Weights of a small transformer language model: 5762 steps.
Each number is 128 + 24 x the weight over its row's rms, rounded and kept within 0 to 255. Layers, rows and columns count from 0. The size above them is the row's rms in percent of the matrix's.

# layer 4 MLP up, 1344x384, rms 0.0183, rows 100-110, columns 128-191
size [192  38  40  35  42  56  41 130  57  47  39]
[[131 139 125 145 120 156 125 127 132 131 127 127 121 132 134 112 132 120 120 141 139 186 144 105 146 132 140 122 101 102 101 128 124 121 139 150 160 113 141  87 142 152 117 112 173 168 137 103 109 112 125 117 110 111 135 112  86 151 124 131 169 126 140 165]
 [125 159 130 105 107 109 146 130 132 113 122 104 103  96 174 140 147 169 102 141 111 152 131 139 124 140 119 140 132 136 142 142 137 120 136 168 136 159 170 100 154 125  93 131 126 190 128 177 125 109 154 100 122 118 110 123 109 113  78 114 115 165 146 173]
 [107 139 122 142 132 110 156 129 120 103 137 100  91  92 167 125 147 178 111 133 172 163 151 126 131 154 131 160 132 128 133 144 155 152 107 128 145 144 142 118 160  95 111 132 125 111 130 157  94 131 136 105 143 131  92 117  90 107 112 112 110 124 134 157]
 [ 92 141 132 102 131  87 121  98 118 101 120 114 113 107 176 136 142 125 140 149 136 161 127 149 107 150 125 136 149 144 106 140 146 101 118 123 130 144 192 116 204 132 101 141 139 135 138 154 103 130 158 124 114 140 102 117 112 134  91  82  88 147 166 142]
 [136 123 127 127 121 113 165 117  99 109  89  93  77 129 180 110 158 137 120 169 119 195 166 103 145 145 113 138 146 147 130 129 118 157 117 143 127 170 153  96 178 163 103 111 130 113 135 126 110 124 119  93 131  96 156 103 130 122 126 110 156 139 140 132]
 [130 146 139 135 109 117 141 110  87 117  97 127 102 105 129 148 131 122 104 148 116 125 128  91 153 151 118  98 149 145 104 119 136 137  73 135 123 130 186 139 169 122  94 107 122 122 153 156 133 140 135  84 120 155 130 127 129 107 104 102 142 174 156 120]
 [128 140  89  87 118 107 189 124 146 134 117  87 122 124 142 133 173 166 127 153 140 210 176 129 142 168 143 118 117 148 131 124 154 149 110 149 152 129 186 131 176 107  94 130 135 142 142 170 114 133 166  97 150 120 100 132 123 105 105  79 137 139 137 120]
 [ 30 161  89 106 168 123 119 139  87 159 145 124 126 140 122 129 123 117 117 104 114 152 130 143 121 142 178 150 130 127 111 100 127 116 167 148 165 117 136 153 132  66 104 145 163 146 111 127 136  60 164 103 121 139 137 136 132 140 106 121 140 130 107 157]
 [123 157 130 111 106 104 181 128 127 119 121 118  78 119 199 149 122 127 103 169 124 142 160  97 121 145 133 155 146 178 131 111 152 127  98  97 112 171 154 109 171 144 126 138 110 126 142 149 135 134 139 104 127 124  90 123 118 115 106  77 143 164 136 135]
 [134 170 137 118 131  80 153 122  97 109 131 107  99 133 177 147 172 156 105 138  95 193 155 121 145 164 118 136 163 167 116 130 147 134 119 105 153 130 168 103 179 102 108 138 141 132 150 154 130 133 165 110 133  96 125 110 136 101 126  98 112 168 159 162]
 [120 150 128 104 154 105 157  91 137 134 118  93  83  82 148 117 143 128 107 158 130 162 160  95 109 169 149 150 127 143 113 120 168 142 134 118 157 126 164 144 178 115 117 100 160 141 158 152 117 130 170 101  88 136 103 138 130 129  96  93 123 148 164 173]]
# layer 4 MLP down (transposed), 1344x384, rms 0.0158, rows 100-109, columns 128-191
size [222  34  33  27  38  52  35  90  47  41]
[[106 153 129 127 104 122 106 181  89 113 108 143 102  92 119 162 145  92  89 137  88 157 166 135 172 160 134 130 116 128 125 151 150 135 100 144 149 124 162 105 134 121  84 135 122 132  90 167 157 131 135 120 125 144 148 138  99 138 133 157 129 155 128 117]
 [ 91 108 133 127 169 162 102 117  89 112 133  80 123 102 105  92  85 109 122 152 136 139 116 154 131 111 120  86 118 169  97 136  92 128 113 109  82 154 132 115 134 132 137 152 103 103 164 140 126 144 132 132 165 154 149  97 121 119 132 105 111 131 132 107]
 [150 125 107 130 157 149 145 132 146 126 143 136 110 131 149 124 105 164 146 125  91 109  95 204 146 168 141 124 148 112 169 145 128 136 129 124 143 131 130 141 141  91 137 113 118 136 102 147 130 126 143 141 189 126  80 144 132 143 140  89 127 125 152 119]
 [141 114 138 124 170 108  94 111 173 148 148 157 132 141 115 105  77 103 143 159 148 125 127 137 116  97 145 158 141 117  94 122 109 151 137 130 141 158 141 134 161 120 110 104 121 109 121 109 132 128  95 161 116 106 124 177 142 148 106  89 133 130 132 138]
 [143 129  88 130 105  90 145 122 182 107 134 151 124 131 152 141 148 101 114 125 107 151 135 120 117 117 154 102 118 113  98 157 138  85 119 134 102 116 115  95  97 141 161  82  91  72  96 115 185 119 107 159 114 116 176 146 148 149 125 120 163 140 122  93]
 [123 130 115 121 132 125 142 149 130 149 137 124 123 129  94 126 124 112 132 105 123 123 144 154 136 106 106  90  73 118 146 153 112 136 119 121 149 138 157 119 142  82 108 112 130 126 128 102  95 110  95 161 161  75 163 132 155 156  98 160 149 106 167 138]
 [110 105 140  96 125 156 139 155 134 128 148 120 169 151 117 164  92 177 100 114 114  94 163 152 119 110 151 108 118 124  91 139 140 103 111  97 176 146 127 126  89 119 158 125 146 153 132 164  91 104 165 125 112  99 137 136 125 131 102 132 108  90 166  93]
 [181  50 182 133 106 122 130 124 133  49 134 128 128 125 132 118  97 137 170 172 116 122 117 137 118 129  38 131 136 123 136 152 148 151 119  93 106 129  85 117 112 171 124 134 123 128 145 140 102 212 108 122 101 125 121 140 151 135 139 127 124 126 133  83]
 [162 125 149  77 131 130 109 148 166 137 162 124 148  97  74 137  86 170 135  84 162 126 128 134 132 119 153 101 106 116 110 147  91 137  92 115  98  88 141  92  85 173 151 145 112 114 128 151 146 147  78 100 170 128 121  96 148 126 142 135 113 135 151 161]
 [163 124 134 105 158 135 123 136 144 160 117  70 141 183 149 131 140 133 129 124 129 149 171  87 162 141 159 129 148  94 108 131 128 131  93 160 131 129 106 120 132 176 145 145 132 102 118 160 140 141 107 140 184 157  91 108 152  80  83 118 131 139  93 111]]